Weights of a small GPT-style language model, trained from scratch on English Wikipedia.
Size: 12 layers, width 192, 6.38M parameters.
Architecture: RMSNorm before each block, rotary positions, biases, untied embeddings, normalized queries and keys, some layers without attention, local attention windows, paired heads, gated attention, attention sinks, capped logits.
Training: a variant of Muon for these matrices, 242M tokens, 7377 steps.
Each number is 200 + 20 x the weight over its row's rms, rounded and kept within 0 to 999. Layers, rows and columns count from 0. The size before them is the row's rms in percent of the matrix's.

# up: layer 8 MLP up, 512x192, rms 0.183, rows 194-228, columns 128-191
# down: layer 8 MLP down (transposed), 512x192, rms 0.0673, rows 194-228, columns 128-191
# gate: layer 8 MLP gate, 512x192, rms 0.178, rows 195-229, columns 128-191
up194,095,225,196,170,216,179,238,221,182,218,199,192,208,200,216,170,202,195,209,195,201,228,202,213,247,196,165,197,195,208,210,204,193,183,232,214,201,196,218,194,222,212,198,188,210,193,222,169,219,201,205,198,217,189,236,184,178,225,208,207,167,214,201,202,175
down194,094,207,206,212,192,189,182,191,194,187,211,237,200,190,213,196,206,200,184,197,210,189,222,198,186,218,204,213,169,209,210,186,216,184,158,219,181,213,215,209,206,176,157,199,211,186,216,211,193,222,160,189,204,219,236,203,165,176,219,189,189,204,184,207,247
gate195,098,200,171,208,208,209,232,222,230,203,186,206,195,224,202,164,183,214,201,186,204,185,204,180,211,208,199,160,190,189,227,213,223,170,203,193,222,190,197,200,211,199,222,200,196,222,216,207,174,191,186,255,187,189,236,202,190,197,171,167,182,207,190,238,195
up195,096,189,202,174,206,230,200,171,197,194,156,212,231,192,240,193,170,162,191,247,211,216,226,200,215,174,240,179,194,188,210,191,190,187,205,203,220,195,208,145,183,201,152,182,164,210,163,192,179,196,192,208,216,194,211,213,208,193,187,198,200,189,201,226,186
down195,096,198,228,181,240,171,197,153,206,196,215,195,201,177,251,187,177,229,203,222,224,206,217,238,200,216,223,171,182,196,206,222,178,178,219,176,210,185,190,184,231,223,199,211,208,205,201,189,196,193,196,220,188,208,203,197,228,208,188,214,209,185,166,199,177
gate196,096,230,177,207,223,236,174,241,195,212,147,192,208,182,184,211,197,193,187,213,220,248,205,219,186,233,233,221,218,219,203,205,170,209,193,199,206,209,197,177,227,195,190,189,193,210,203,240,175,187,198,194,182,186,184,176,212,185,181,166,185,193,184,214,172
up196,089,173,193,206,206,171,204,243,203,186,187,212,208,212,212,227,201,189,220,204,217,179,202,189,208,164,200,238,185,182,202,178,215,178,224,174,202,158,174,220,182,180,201,178,215,178,228,211,215,192,182,193,189,213,193,177,177,242,213,193,217,195,218,221,217
down196,092,192,219,163,191,209,212,201,210,215,205,206,212,225,176,202,204,204,205,232,183,162,201,207,215,215,170,169,156,211,212,190,257,205,196,192,213,198,184,205,180,220,211,206,179,228,179,201,189,169,191,192,209,197,199,207,164,209,188,164,218,165,232,210,213
gate197,088,219,247,208,216,187,226,183,203,234,209,184,212,201,196,222,162,182,215,146,209,175,143,203,195,191,208,219,195,185,242,226,195,196,247,230,181,184,203,166,192,223,191,204,215,191,204,210,205,175,203,192,228,229,199,205,188,182,217,184,229,185,181,205,169
up197,088,170,233,210,183,250,185,189,223,207,195,220,211,209,165,202,185,194,187,209,197,199,181,216,185,200,203,176,194,206,223,206,227,188,212,230,212,214,221,238,182,181,183,225,259,188,203,221,207,146,197,213,246,235,214,207,208,202,212,233,162,166,146,212,185
down197,089,244,204,227,170,195,209,241,195,181,188,238,184,218,177,209,200,226,179,185,164,199,219,182,194,232,185,211,169,200,222,210,227,224,207,193,204,206,199,198,178,182,233,211,213,204,212,195,186,186,189,219,190,195,183,196,213,210,181,186,198,212,198,208,177
gate198,100,184,200,204,178,216,186,180,185,214,210,176,188,225,192,214,165,157,199,209,212,221,212,199,223,233,196,215,217,226,207,198,214,208,225,193,177,209,191,212,229,171,179,190,206,204,212,186,174,220,182,254,201,231,201,182,209,202,207,208,229,188,224,241,199
up198,094,208,211,216,170,216,203,217,228,212,196,239,199,172,193,165,213,184,239,185,179,197,207,240,189,242,219,207,201,232,220,175,184,199,180,207,235,224,194,205,213,199,209,188,218,201,229,191,199,209,219,187,229,229,198,211,203,159,218,219,174,195,199,240,217
down198,097,216,181,189,203,198,205,208,183,200,215,167,164,220,185,249,185,222,169,192,196,170,191,185,167,189,175,212,221,183,182,206,218,199,192,201,223,189,213,218,203,222,209,229,230,232,185,214,237,171,216,193,216,174,223,225,197,177,217,217,193,189,180,193,186
gate199,082,224,210,177,216,191,219,164,194,213,179,188,193,188,186,200,203,235,210,217,187,198,200,185,219,189,204,193,215,238,205,236,205,180,209,181,174,199,235,198,226,197,226,186,238,188,230,187,196,213,205,223,191,197,197,215,156,185,163,167,155,191,180,215,192
up199,078,183,231,187,207,232,175,210,194,232,231,196,202,216,219,202,194,198,242,175,188,185,211,188,231,199,211,198,199,234,223,208,197,175,195,188,180,219,163,190,194,192,217,183,199,225,174,195,187,207,158,234,169,211,212,214,207,234,179,216,208,173,177,217,181
down199,082,202,206,196,189,192,204,198,171,197,209,239,178,217,207,181,226,201,208,179,168,173,218,190,182,191,203,181,206,198,193,180,217,178,187,151,216,233,173,180,191,210,236,188,220,171,196,174,220,189,196,194,173,183,210,184,223,203,222,190,229,197,204,172,188
gate200,100,185,204,213,227,224,217,202,219,211,203,222,177,217,196,224,197,177,203,204,201,223,206,206,222,206,185,189,182,195,178,177,201,228,175,209,207,179,180,206,225,206,210,200,238,224,214,190,212,219,172,215,179,205,210,187,208,227,200,202,212,194,217,218,193
up200,100,180,189,158,209,203,210,204,201,182,191,225,174,205,177,177,209,213,196,194,220,186,204,184,190,201,231,205,165,207,196,194,194,207,147,218,235,210,213,196,193,148,176,231,197,208,211,186,193,210,189,196,187,190,175,205,227,211,210,171,189,179,193,205,221
down200,100,202,213,175,202,184,211,245,228,239,197,191,219,195,196,208,179,246,201,233,192,211,198,177,215,215,194,215,167,191,203,226,195,191,198,209,184,188,197,236,193,183,190,209,208,203,177,177,233,188,194,202,224,203,210,190,218,185,232,177,233,223,183,175,224
gate201,081,202,172,215,187,213,166,207,211,202,198,175,173,200,233,201,238,197,194,192,187,214,180,185,179,201,175,235,224,198,234,218,242,151,188,182,195,206,190,207,202,199,203,169,211,184,189,167,178,180,203,203,175,201,227,200,193,197,214,192,229,203,172,209,185
up201,087,203,160,221,217,207,199,202,224,180,172,224,212,221,195,245,197,192,201,171,166,182,205,202,208,186,219,192,173,220,197,208,207,157,184,166,151,204,145,222,203,218,169,182,229,224,211,184,199,200,205,224,186,192,190,183,220,228,168,183,223,222,194,195,192
down201,094,205,173,208,217,206,213,160,174,204,236,173,215,211,189,202,214,198,191,200,210,173,206,224,202,218,209,200,209,245,184,229,234,196,199,197,181,236,205,219,214,187,169,192,235,234,170,211,209,201,201,223,173,193,235,179,203,206,214,198,197,170,204,201,218
gate202,100,198,214,186,232,190,201,203,189,221,199,184,192,195,209,226,197,185,193,190,200,182,234,203,179,197,209,207,178,180,225,184,184,208,172,223,195,235,211,238,205,260,192,220,187,255,214,200,203,219,223,183,216,169,180,193,184,206,191,215,210,229,156,190,228
up202,106,207,157,238,211,239,233,203,210,204,235,156,190,205,198,201,192,200,230,186,220,191,194,227,214,208,196,217,218,205,211,195,224,235,187,187,201,214,239,185,196,200,216,216,166,176,210,220,211,214,192,183,185,214,183,175,228,207,216,192,208,174,218,169,217
down202,103,193,216,219,221,208,215,196,252,182,210,203,203,228,200,196,204,212,234,166,202,175,214,183,219,229,228,219,199,202,196,152,210,212,187,186,219,179,179,204,193,182,224,144,200,125,215,192,193,192,232,220,203,201,166,217,228,206,201,203,163,213,205,211,179
gate203,085,192,195,219,203,187,166,211,194,208,194,220,231,203,206,178,207,216,207,199,200,191,192,200,170,165,224,203,208,185,230,264,227,198,214,183,226,232,251,219,194,223,233,174,195,218,213,172,196,203,188,216,209,182,233,204,221,214,181,220,188,187,185,220,197
up203,091,216,216,216,216,233,200,201,211,191,177,213,220,187,209,189,165,243,210,203,179,215,198,187,204,182,207,172,195,215,178,153,181,196,237,204,189,227,189,201,211,207,171,216,142,173,202,225,207,153,190,201,233,184,231,220,178,208,188,202,230,205,177,202,212
down203,095,205,211,212,178,190,196,223,203,179,214,202,192,205,198,210,201,185,212,221,256,211,193,212,195,186,191,181,189,178,219,193,197,221,190,216,202,192,213,226,210,163,175,214,203,170,183,174,184,243,222,196,173,196,197,157,167,240,187,237,175,202,207,187,218
gate204,094,177,217,234,236,188,216,216,228,200,238,183,189,194,212,174,232,224,201,184,207,182,211,185,195,202,181,245,201,225,188,210,216,158,196,228,194,212,207,198,163,200,216,196,183,210,195,231,231,213,215,186,179,196,199,175,212,186,211,201,171,203,209,203,179
up204,094,187,185,233,200,222,183,188,230,221,237,195,174,222,189,184,224,203,246,171,205,174,210,197,179,186,218,218,201,210,182,201,214,177,203,205,236,201,212,182,200,189,220,174,204,194,220,222,186,201,203,179,178,208,208,182,216,191,182,200,185,223,193,188,160
down204,106,222,220,206,188,193,199,181,189,180,206,192,196,197,218,204,221,210,186,236,192,191,209,219,172,184,168,201,195,184,208,196,202,195,187,203,189,221,194,182,190,193,214,158,202,214,169,192,231,202,206,180,208,199,226,207,202,243,232,192,144,175,239,194,191
gate205,105,196,200,184,125,195,225,205,239,177,204,168,204,191,187,175,163,159,224,200,216,216,209,198,199,181,270,215,200,194,211,220,204,190,224,184,199,201,208,217,216,179,164,211,234,246,195,194,192,203,164,185,214,180,197,204,230,197,216,217,195,186,238,179,215
up205,113,208,179,220,201,214,175,227,206,224,217,196,218,206,217,157,178,238,200,200,214,197,179,146,214,165,196,227,236,199,218,215,181,222,196,179,178,174,203,220,210,205,218,206,202,181,191,201,207,216,203,196,171,201,217,212,197,182,198,233,184,207,186,219,185
down205,112,172,185,211,188,229,220,189,209,222,209,197,193,183,209,220,214,177,214,194,163,207,213,175,219,213,190,191,203,204,189,187,187,166,234,166,193,216,201,186,187,201,185,185,240,171,179,209,223,167,199,179,193,205,200,209,193,241,175,216,206,215,215,197,185
gate206,092,202,189,195,229,183,206,220,230,229,222,205,237,155,191,173,202,202,195,193,213,215,216,226,177,193,226,195,168,179,194,201,208,187,198,193,186,197,208,209,232,206,205,202,227,240,223,214,185,194,196,194,186,194,172,203,215,216,193,218,249,227,186,226,210
up206,094,250,225,157,206,226,207,204,141,200,210,237,200,234,193,192,168,163,190,158,163,182,178,172,201,224,192,205,193,247,200,204,253,194,184,210,192,232,219,191,183,202,192,151,209,179,190,202,226,207,207,176,199,207,190,208,194,179,206,218,191,129,180,181,195
down206,095,236,196,188,192,240,214,187,166,213,180,182,190,213,218,162,160,207,181,205,198,187,203,184,223,181,225,212,194,194,200,199,205,219,220,212,203,199,210,195,171,205,172,192,210,188,177,196,216,209,183,216,178,189,206,198,248,226,208,214,174,217,226,196,211
gate207,107,162,272,206,170,208,170,195,206,169,185,223,195,190,212,198,231,213,217,170,180,201,213,197,230,221,203,230,192,196,187,203,201,194,208,194,209,221,196,209,195,201,202,212,188,200,219,206,207,182,185,162,181,192,216,170,191,235,201,207,198,238,212,212,198
up207,103,204,226,216,196,182,195,206,186,210,161,171,202,202,168,183,220,194,221,216,194,219,195,206,188,195,186,211,175,215,218,201,203,187,227,175,219,212,197,201,179,174,167,180,193,209,198,209,206,176,194,182,210,227,210,232,196,222,207,211,181,220,167,198,185
down207,101,178,233,223,214,204,202,209,171,167,148,219,192,212,186,189,152,251,205,226,152,216,177,218,200,183,199,209,180,181,213,187,177,211,184,168,214,183,181,151,243,160,215,227,224,206,209,224,205,165,160,202,216,191,215,185,175,191,210,200,224,219,203,188,213
gate208,105,165,126,205,206,170,219,201,172,187,189,196,186,225,196,197,202,190,234,186,218,190,175,182,219,181,214,197,172,238,201,200,210,227,203,191,203,191,197,166,205,246,234,174,186,170,195,190,207,177,184,193,199,174,177,212,176,155,198,169,207,208,193,191,212
up208,109,177,182,225,228,169,172,193,196,192,193,222,210,217,179,177,202,208,200,187,198,227,209,195,204,215,184,194,208,245,191,168,202,201,190,235,200,202,158,212,212,177,238,193,217,220,207,223,226,215,217,184,227,188,190,214,179,234,209,192,183,199,224,210,198
down208,107,176,186,218,230,180,161,177,173,195,191,231,215,215,189,169,198,235,179,167,222,203,181,162,209,206,163,209,188,211,182,205,191,201,193,216,160,204,174,159,185,214,216,199,205,203,187,213,198,188,214,171,200,179,208,184,231,213,217,193,209,179,228,172,177
gate209,100,198,230,225,205,198,213,216,161,193,195,188,208,191,207,210,205,198,178,205,198,194,190,215,187,184,196,237,167,176,219,177,205,222,208,177,165,228,190,215,201,203,229,204,220,186,216,201,205,171,241,164,175,183,195,196,237,194,196,184,201,193,231,199,197
up209,099,189,192,193,203,185,211,188,163,188,247,213,197,212,206,213,204,228,233,195,227,187,220,167,202,193,184,221,183,144,223,187,205,166,210,188,225,219,181,199,184,198,184,164,215,205,191,227,223,217,224,194,198,168,217,204,214,213,214,189,187,184,210,209,244
down209,093,176,186,201,199,195,221,197,233,185,226,201,205,193,169,185,198,212,182,184,205,202,200,193,177,204,185,172,212,202,193,184,195,206,149,190,193,169,167,208,191,158,201,148,189,225,236,177,236,193,197,207,223,216,223,221,188,183,217,201,195,183,248,181,208
gate210,110,217,176,181,202,178,165,204,203,214,210,194,234,216,214,218,190,195,212,193,195,162,191,190,182,201,168,192,205,213,170,167,205,236,199,197,151,193,214,199,213,208,184,215,180,187,197,196,233,182,199,222,167,204,209,194,180,194,201,192,209,183,204,209,190
up210,112,191,218,196,249,175,208,217,194,219,189,188,191,209,181,202,208,169,180,200,217,202,239,201,198,204,188,223,218,243,204,163,163,203,230,189,205,197,176,175,223,228,163,233,177,166,205,228,198,208,195,192,232,214,214,227,205,179,204,213,200,231,229,201,223
down210,107,192,154,181,194,203,195,222,210,186,230,184,189,228,201,182,196,188,245,204,172,193,187,231,171,160,222,204,186,209,198,187,203,205,199,207,179,179,196,187,169,224,195,197,217,220,168,169,217,202,173,209,202,202,203,189,159,190,196,213,173,207,202,238,201
gate211,092,201,227,189,187,165,196,189,233,187,168,220,228,190,180,175,189,203,208,201,191,169,224,201,212,211,166,211,209,186,219,220,189,212,206,189,177,218,155,184,191,206,214,222,263,207,203,193,202,213,191,228,183,228,192,184,201,221,181,239,189,215,236,158,210
up211,093,199,195,212,166,197,207,181,204,209,238,188,217,231,204,204,207,185,185,220,208,209,209,199,158,192,225,222,179,189,179,162,218,181,196,213,210,228,209,188,232,190,217,196,200,237,166,197,167,190,223,201,220,174,189,225,189,200,187,209,225,176,176,189,187
down211,099,208,165,192,161,186,231,213,213,232,203,195,172,229,196,184,193,199,214,193,198,189,182,188,201,198,205,178,165,179,245,209,193,165,216,232,206,203,220,174,189,166,211,164,212,205,230,219,230,171,198,195,206,196,204,208,184,217,206,179,195,199,206,210,193
gate212,089,173,196,211,202,217,182,235,182,177,207,214,189,234,237,213,196,193,192,250,205,197,212,180,184,222,202,221,169,201,208,180,229,215,234,220,168,239,210,229,234,177,215,193,235,176,176,227,188,174,219,230,230,208,221,218,209,202,196,218,196,183,178,213,214
up212,102,184,196,205,200,199,175,221,184,202,231,171,167,180,186,190,195,212,188,184,211,208,180,207,205,244,191,185,205,219,214,187,201,150,202,193,191,210,226,228,216,221,195,222,206,228,194,208,200,213,221,231,173,173,230,208,190,170,202,202,239,185,183,151,184
down212,098,202,192,188,189,203,183,219,196,185,232,208,213,146,200,210,237,245,217,224,196,200,235,187,167,205,206,208,186,199,212,203,218,223,224,196,202,190,215,182,201,178,199,189,202,155,196,229,186,182,216,214,232,231,216,189,213,219,207,177,205,209,182,183,219
gate213,105,199,196,175,180,208,206,213,190,181,189,200,260,209,185,227,222,196,250,153,228,212,241,212,196,185,204,220,209,170,207,205,207,166,219,196,213,218,210,195,158,183,210,218,229,202,210,193,208,178,197,206,229,172,167,240,196,178,196,203,204,166,193,208,193
up213,100,201,209,186,177,185,219,197,206,166,227,184,224,234,201,212,197,173,224,201,248,193,190,171,216,147,177,217,213,190,213,204,206,205,209,177,237,200,219,169,180,213,187,212,185,208,203,186,216,188,197,198,234,170,175,226,213,164,210,187,203,199,219,176,216
down213,102,201,217,184,208,210,198,219,167,188,212,193,224,206,158,193,181,256,202,169,196,194,191,177,194,241,196,170,209,198,177,207,193,187,220,209,199,240,216,180,152,178,219,218,195,174,205,169,210,173,186,232,197,183,194,180,182,187,233,191,226,187,217,204,218
gate214,100,205,216,198,201,173,206,207,225,231,202,232,188,196,178,194,215,234,211,202,208,199,206,230,192,195,224,187,186,201,246,195,179,159,212,208,189,188,185,206,188,202,187,191,199,210,211,193,172,198,189,190,229,207,227,222,215,154,240,215,211,219,218,187,237
up214,111,184,196,212,198,191,214,227,162,215,186,199,213,187,210,217,186,177,196,201,207,205,196,210,182,189,226,188,190,187,204,201,200,177,154,196,244,183,221,194,196,162,231,209,169,208,196,158,234,185,192,182,175,199,169,211,205,210,226,178,224,258,230,188,208
down214,105,228,212,197,217,220,204,197,210,188,228,246,226,203,212,213,224,194,205,164,171,173,179,171,187,183,182,183,204,203,220,174,230,208,191,202,204,208,192,223,208,185,198,189,219,143,168,207,190,193,176,230,210,172,178,180,212,216,233,221,204,174,203,190,215
gate215,113,149,184,180,206,192,203,229,159,194,208,213,189,215,167,193,204,204,215,205,211,185,190,219,218,190,202,209,191,181,196,196,234,184,240,195,189,216,197,248,167,201,212,200,213,189,230,194,186,196,194,223,205,214,219,244,197,180,186,191,159,199,205,225,200
up215,108,219,166,198,210,211,210,227,184,172,207,235,188,208,222,212,176,173,245,211,213,184,220,188,220,191,202,201,191,181,234,178,189,201,242,194,181,188,188,168,204,225,186,180,199,167,231,205,246,175,203,177,183,179,199,219,217,221,233,199,197,198,214,213,146
down215,110,180,193,199,189,183,207,216,174,196,202,233,189,198,219,183,229,230,187,202,220,192,194,177,223,183,209,168,196,134,207,176,216,215,217,196,213,229,207,179,161,225,181,209,164,184,233,184,209,192,200,197,204,213,183,195,212,176,195,206,194,169,192,204,169
gate216,100,202,195,216,179,177,214,178,207,196,220,213,189,205,207,212,223,213,207,225,235,220,169,173,180,227,227,212,230,187,195,190,196,186,235,148,203,220,205,190,226,172,239,226,175,214,186,208,177,233,194,180,214,163,181,169,185,215,199,211,211,188,198,200,213
up216,097,186,193,198,192,186,206,209,171,184,210,228,238,209,204,184,190,193,190,171,206,191,196,218,158,235,184,182,182,211,190,206,184,240,209,220,174,187,154,215,192,232,176,209,156,217,220,215,246,193,199,207,205,190,204,214,189,221,207,189,197,207,200,246,238
down216,101,216,183,194,192,217,234,206,215,226,215,220,231,254,186,215,184,204,166,177,177,199,227,196,185,214,223,197,209,199,211,204,202,227,176,238,212,193,195,207,171,219,232,167,201,190,221,195,195,240,216,179,212,162,213,217,215,214,195,201,205,206,190,218,168
gate217,117,200,212,172,214,242,183,203,174,198,186,203,200,211,202,208,168,210,199,199,208,237,206,155,200,174,207,245,231,181,219,196,238,186,214,208,205,189,195,222,172,197,205,177,248,231,209,204,222,228,215,197,236,215,210,204,212,192,188,227,175,222,215,217,217
up217,124,222,188,197,223,173,173,217,178,190,192,189,176,191,214,219,200,181,233,200,185,197,183,151,225,232,192,170,178,183,169,195,168,206,189,192,192,192,199,220,195,189,204,188,154,215,159,209,207,200,197,224,183,189,153,225,198,204,225,178,193,192,215,205,184
down217,117,246,208,207,187,188,206,208,217,230,184,160,150,207,193,174,216,178,176,201,166,202,210,213,200,200,196,185,221,192,221,214,176,221,205,213,217,186,215,190,203,153,216,181,191,235,201,204,175,199,178,200,178,213,235,226,210,173,180,212,176,155,219,180,199
gate218,106,188,208,183,234,214,232,210,187,167,194,178,215,152,181,228,213,220,151,204,192,193,194,216,197,192,227,200,237,193,224,212,224,211,184,207,215,191,218,186,187,197,214,186,189,201,207,198,231,213,211,184,192,192,195,161,187,210,208,188,194,266,183,238,175
up218,113,192,192,185,213,191,209,213,175,173,199,205,223,182,190,177,214,225,187,199,208,207,211,208,188,183,210,197,241,223,196,212,159,186,229,209,221,200,182,192,200,206,213,171,214,181,252,207,256,246,185,204,197,221,203,197,184,193,226,192,185,178,209,227,197
down218,107,211,209,191,212,225,212,216,192,186,184,170,235,187,193,181,177,169,193,184,193,201,170,238,210,216,235,245,194,195,179,182,215,241,195,163,197,153,205,191,205,212,222,201,205,189,227,205,203,173,173,182,190,206,180,175,200,191,200,199,202,229,228,209,207
gate219,099,193,198,184,197,204,184,196,199,177,186,205,210,210,180,129,179,208,231,231,221,197,207,213,254,227,173,200,179,198,230,204,185,200,193,193,188,194,206,204,205,172,196,198,179,247,189,214,169,204,254,212,197,183,178,182,228,221,173,203,171,199,212,197,188
up219,103,210,212,221,230,224,204,191,272,208,206,196,205,199,187,234,227,193,173,184,203,201,173,169,177,222,184,165,197,214,174,181,181,207,214,200,172,222,221,198,176,207,228,206,177,173,193,176,200,190,188,208,200,195,176,176,184,209,187,209,193,197,188,198,207
down219,102,183,226,228,206,225,222,205,167,180,220,167,168,196,215,187,215,211,245,211,222,220,182,222,217,203,232,206,203,180,193,185,191,179,171,172,212,199,224,208,167,206,170,214,216,196,179,182,176,176,175,217,174,199,205,228,183,219,207,204,242,233,215,197,190
gate220,097,216,216,201,218,235,200,173,219,218,176,183,228,170,201,212,178,168,209,180,209,191,221,222,231,240,207,176,162,194,214,200,238,177,211,205,203,201,209,223,203,181,245,186,247,184,177,179,178,175,179,238,190,204,177,225,206,177,196,187,191,204,177,213,216
up220,100,175,197,186,237,194,221,183,193,189,198,210,200,178,217,188,209,202,169,253,197,202,173,200,198,187,165,193,225,170,194,196,184,226,179,194,235,215,210,176,192,206,219,152,171,193,228,235,179,220,206,193,183,211,207,201,181,185,178,185,178,185,196,201,178
down220,099,199,242,180,173,201,205,205,216,224,172,204,169,238,219,185,174,225,224,177,174,196,207,180,219,214,198,225,159,184,224,219,181,188,220,238,214,215,230,218,202,180,221,211,211,218,203,215,176,200,172,230,178,225,189,223,227,184,199,191,185,189,164,218,194
gate221,103,190,199,198,175,212,203,226,200,200,205,182,187,213,188,190,179,189,213,170,204,189,223,190,166,207,193,222,233,204,181,214,172,151,170,211,224,209,183,230,218,217,218,209,213,187,195,196,203,211,185,191,203,201,204,196,201,208,183,161,197,194,209,218,211
up221,107,164,235,191,181,226,221,200,197,196,202,222,222,181,197,226,204,230,207,240,183,207,217,210,213,174,214,191,195,212,219,226,205,194,216,230,202,189,236,194,214,231,191,193,187,196,201,221,218,223,259,187,206,177,223,178,228,213,225,211,168,194,190,177,228
down221,106,185,179,211,205,160,232,194,228,165,192,235,218,190,173,203,203,218,200,182,205,223,174,204,199,206,201,223,169,206,225,200,214,225,238,212,171,239,242,194,195,227,207,204,214,224,205,231,168,147,205,195,237,214,221,201,167,212,216,217,216,222,183,174,176
gate222,098,183,243,170,183,211,187,178,190,190,182,188,198,210,208,204,240,176,217,211,199,194,203,216,212,210,209,197,204,211,223,236,231,194,216,194,183,193,162,190,151,224,210,214,213,216,226,218,200,196,189,217,174,214,173,194,207,211,188,220,192,153,211,219,182
up222,100,179,171,218,150,189,197,205,197,185,190,214,210,208,210,237,202,186,195,214,184,174,189,178,163,186,199,203,190,228,179,191,187,209,239,189,191,179,200,236,185,175,192,208,198,202,190,204,237,189,223,202,189,160,187,198,187,187,228,189,211,180,237,193,193
down222,100,180,183,223,222,193,219,226,185,195,205,200,186,217,177,233,209,220,198,219,163,237,173,176,194,168,182,149,217,195,219,219,185,201,203,180,194,188,199,218,199,218,229,204,168,211,176,225,228,199,205,215,221,194,205,217,167,223,218,198,202,189,187,219,194
gate223,090,204,201,193,160,191,193,185,161,196,207,225,190,211,221,204,170,250,217,149,160,206,167,200,205,205,207,198,206,196,191,165,168,199,171,171,196,174,156,203,187,178,210,152,198,202,178,194,209,201,181,163,205,216,230,189,206,190,184,202,179,179,225,226,238
up223,098,225,214,201,203,199,215,219,200,192,207,205,195,221,201,198,204,182,192,197,200,168,245,219,192,166,179,216,181,231,232,178,209,218,245,204,168,187,178,243,177,203,199,207,168,224,176,188,207,236,205,197,180,203,193,193,192,186,205,190,216,190,165,201,204
down223,096,188,195,200,217,197,178,214,184,177,216,181,169,196,213,210,206,183,167,194,187,218,214,203,205,222,177,245,176,204,177,199,205,203,223,222,198,196,206,226,191,219,205,204,201,206,163,208,242,202,176,223,235,209,227,161,196,163,209,182,223,136,196,210,195
gate224,102,167,188,208,194,228,203,167,193,235,198,196,182,215,182,216,192,183,174,203,251,205,225,227,198,187,196,153,219,185,183,196,210,170,184,214,201,185,206,231,189,213,189,201,168,202,201,175,168,200,175,206,194,177,178,181,184,204,210,181,210,193,188,180,217
up224,102,267,179,189,217,228,189,195,212,205,170,209,201,217,170,220,163,224,215,209,251,187,209,153,222,150,215,193,213,203,191,203,195,210,187,205,200,202,198,195,225,199,202,215,189,213,190,174,214,217,170,198,191,225,210,180,205,187,195,205,211,163,195,209,253
down224,096,196,203,205,190,201,178,226,190,198,194,226,212,201,209,187,233,220,203,205,182,201,254,185,187,214,200,202,167,165,192,217,242,218,173,192,192,175,207,191,204,186,232,207,197,193,178,173,197,180,148,162,171,170,180,199,202,208,236,207,220,219,188,197,194
gate225,093,165,208,212,210,205,186,187,207,163,181,215,206,224,161,181,193,204,232,213,211,203,192,228,188,176,220,206,194,223,209,236,235,204,233,199,183,213,171,244,194,176,238,213,198,234,227,209,213,233,192,188,187,192,217,170,194,227,219,180,206,222,214,175,191
up225,099,223,187,204,128,165,191,197,209,208,210,192,226,167,186,200,191,212,172,200,189,196,175,215,177,195,192,199,228,174,198,224,172,216,196,187,203,240,215,225,202,232,212,194,182,187,181,200,213,179,176,192,215,185,166,182,169,180,196,198,167,191,206,144,230
down225,095,152,226,216,219,198,162,195,250,210,220,197,190,216,204,190,209,200,191,163,228,217,180,255,189,195,206,212,214,193,189,186,219,196,214,184,221,198,222,212,191,220,214,219,200,228,195,178,177,193,210,204,189,207,206,187,178,161,186,157,186,232,244,202,236
gate226,098,196,223,196,216,217,174,197,207,215,183,189,202,191,203,197,220,209,204,224,217,195,206,208,177,172,207,214,199,182,215,168,215,194,190,197,229,213,162,183,224,214,201,148,194,202,193,205,194,188,171,175,217,168,200,212,205,209,185,179,197,219,184,188,194
up226,099,204,213,213,182,203,210,189,207,234,208,191,221,207,191,174,202,197,197,199,221,221,191,224,176,203,198,236,227,171,174,178,164,191,180,211,228,234,200,179,183,185,218,187,208,215,179,196,168,207,202,185,192,200,174,205,188,231,172,192,248,199,145,196,187
down226,103,217,213,176,219,210,207,190,198,188,192,220,172,214,186,223,188,207,192,253,201,212,167,192,155,182,182,179,222,180,195,188,189,190,195,182,190,209,175,239,187,204,220,214,196,254,198,203,181,227,184,205,187,192,207,192,182,231,183,189,207,193,206,217,173
gate227,092,196,207,226,213,225,182,191,215,224,206,182,196,177,240,197,221,189,200,230,211,191,170,198,165,217,240,177,230,170,226,226,199,200,226,229,215,228,231,234,186,201,221,240,228,227,203,201,203,216,169,216,187,224,185,201,207,187,220,177,222,162,218,216,191
up227,093,205,212,208,212,151,189,205,194,186,182,194,174,213,206,212,192,185,201,176,179,151,174,167,204,185,180,165,183,202,231,182,185,221,245,184,192,191,192,197,187,184,156,211,198,175,177,222,224,215,224,186,202,164,183,211,210,210,236,193,190,184,190,225,205
down227,093,207,176,205,223,196,192,211,225,199,215,193,180,187,225,180,186,170,141,200,234,226,198,181,209,208,202,215,203,194,199,231,178,211,153,170,198,224,187,196,220,178,196,216,217,184,218,212,229,185,201,206,179,184,197,201,193,240,210,228,205,238,193,226,224
gate228,091,187,183,178,223,209,191,179,197,201,228,211,250,166,242,191,236,227,212,203,196,200,209,144,214,156,184,163,215,181,177,217,192,193,190,189,238,223,203,216,230,212,217,192,220,184,207,203,210,201,213,185,209,225,209,206,191,214,198,177,184,214,179,193,233
up228,097,184,173,218,211,201,181,214,201,202,204,175,243,199,214,239,161,207,201,193,163,203,230,225,204,202,240,193,193,200,216,203,191,187,200,229,204,205,243,205,198,197,197,203,216,222,157,209,199,202,190,204,190,249,208,189,223,190,201,176,180,202,214,164,208
down228,093,173,178,203,227,209,195,241,167,209,204,224,206,240,188,218,187,195,231,195,177,228,184,210,189,186,185,200,172,199,210,207,192,207,190,175,169,192,184,186,166,220,214,201,211,225,171,188,191,167,186,186,204,194,157,192,193,192,199,160,228,232,187,218,188
gate229,106,210,218,189,204,209,225,185,177,152,164,201,201,207,185,231,217,194,206,212,248,234,193,215,192,175,222,181,205,170,201,215,237,169,177,171,205,217,209,194,228,190,199,178,207,219,213,208,209,209,192,215,197,181,192,208,199,158,172,211,205,175,222,197,184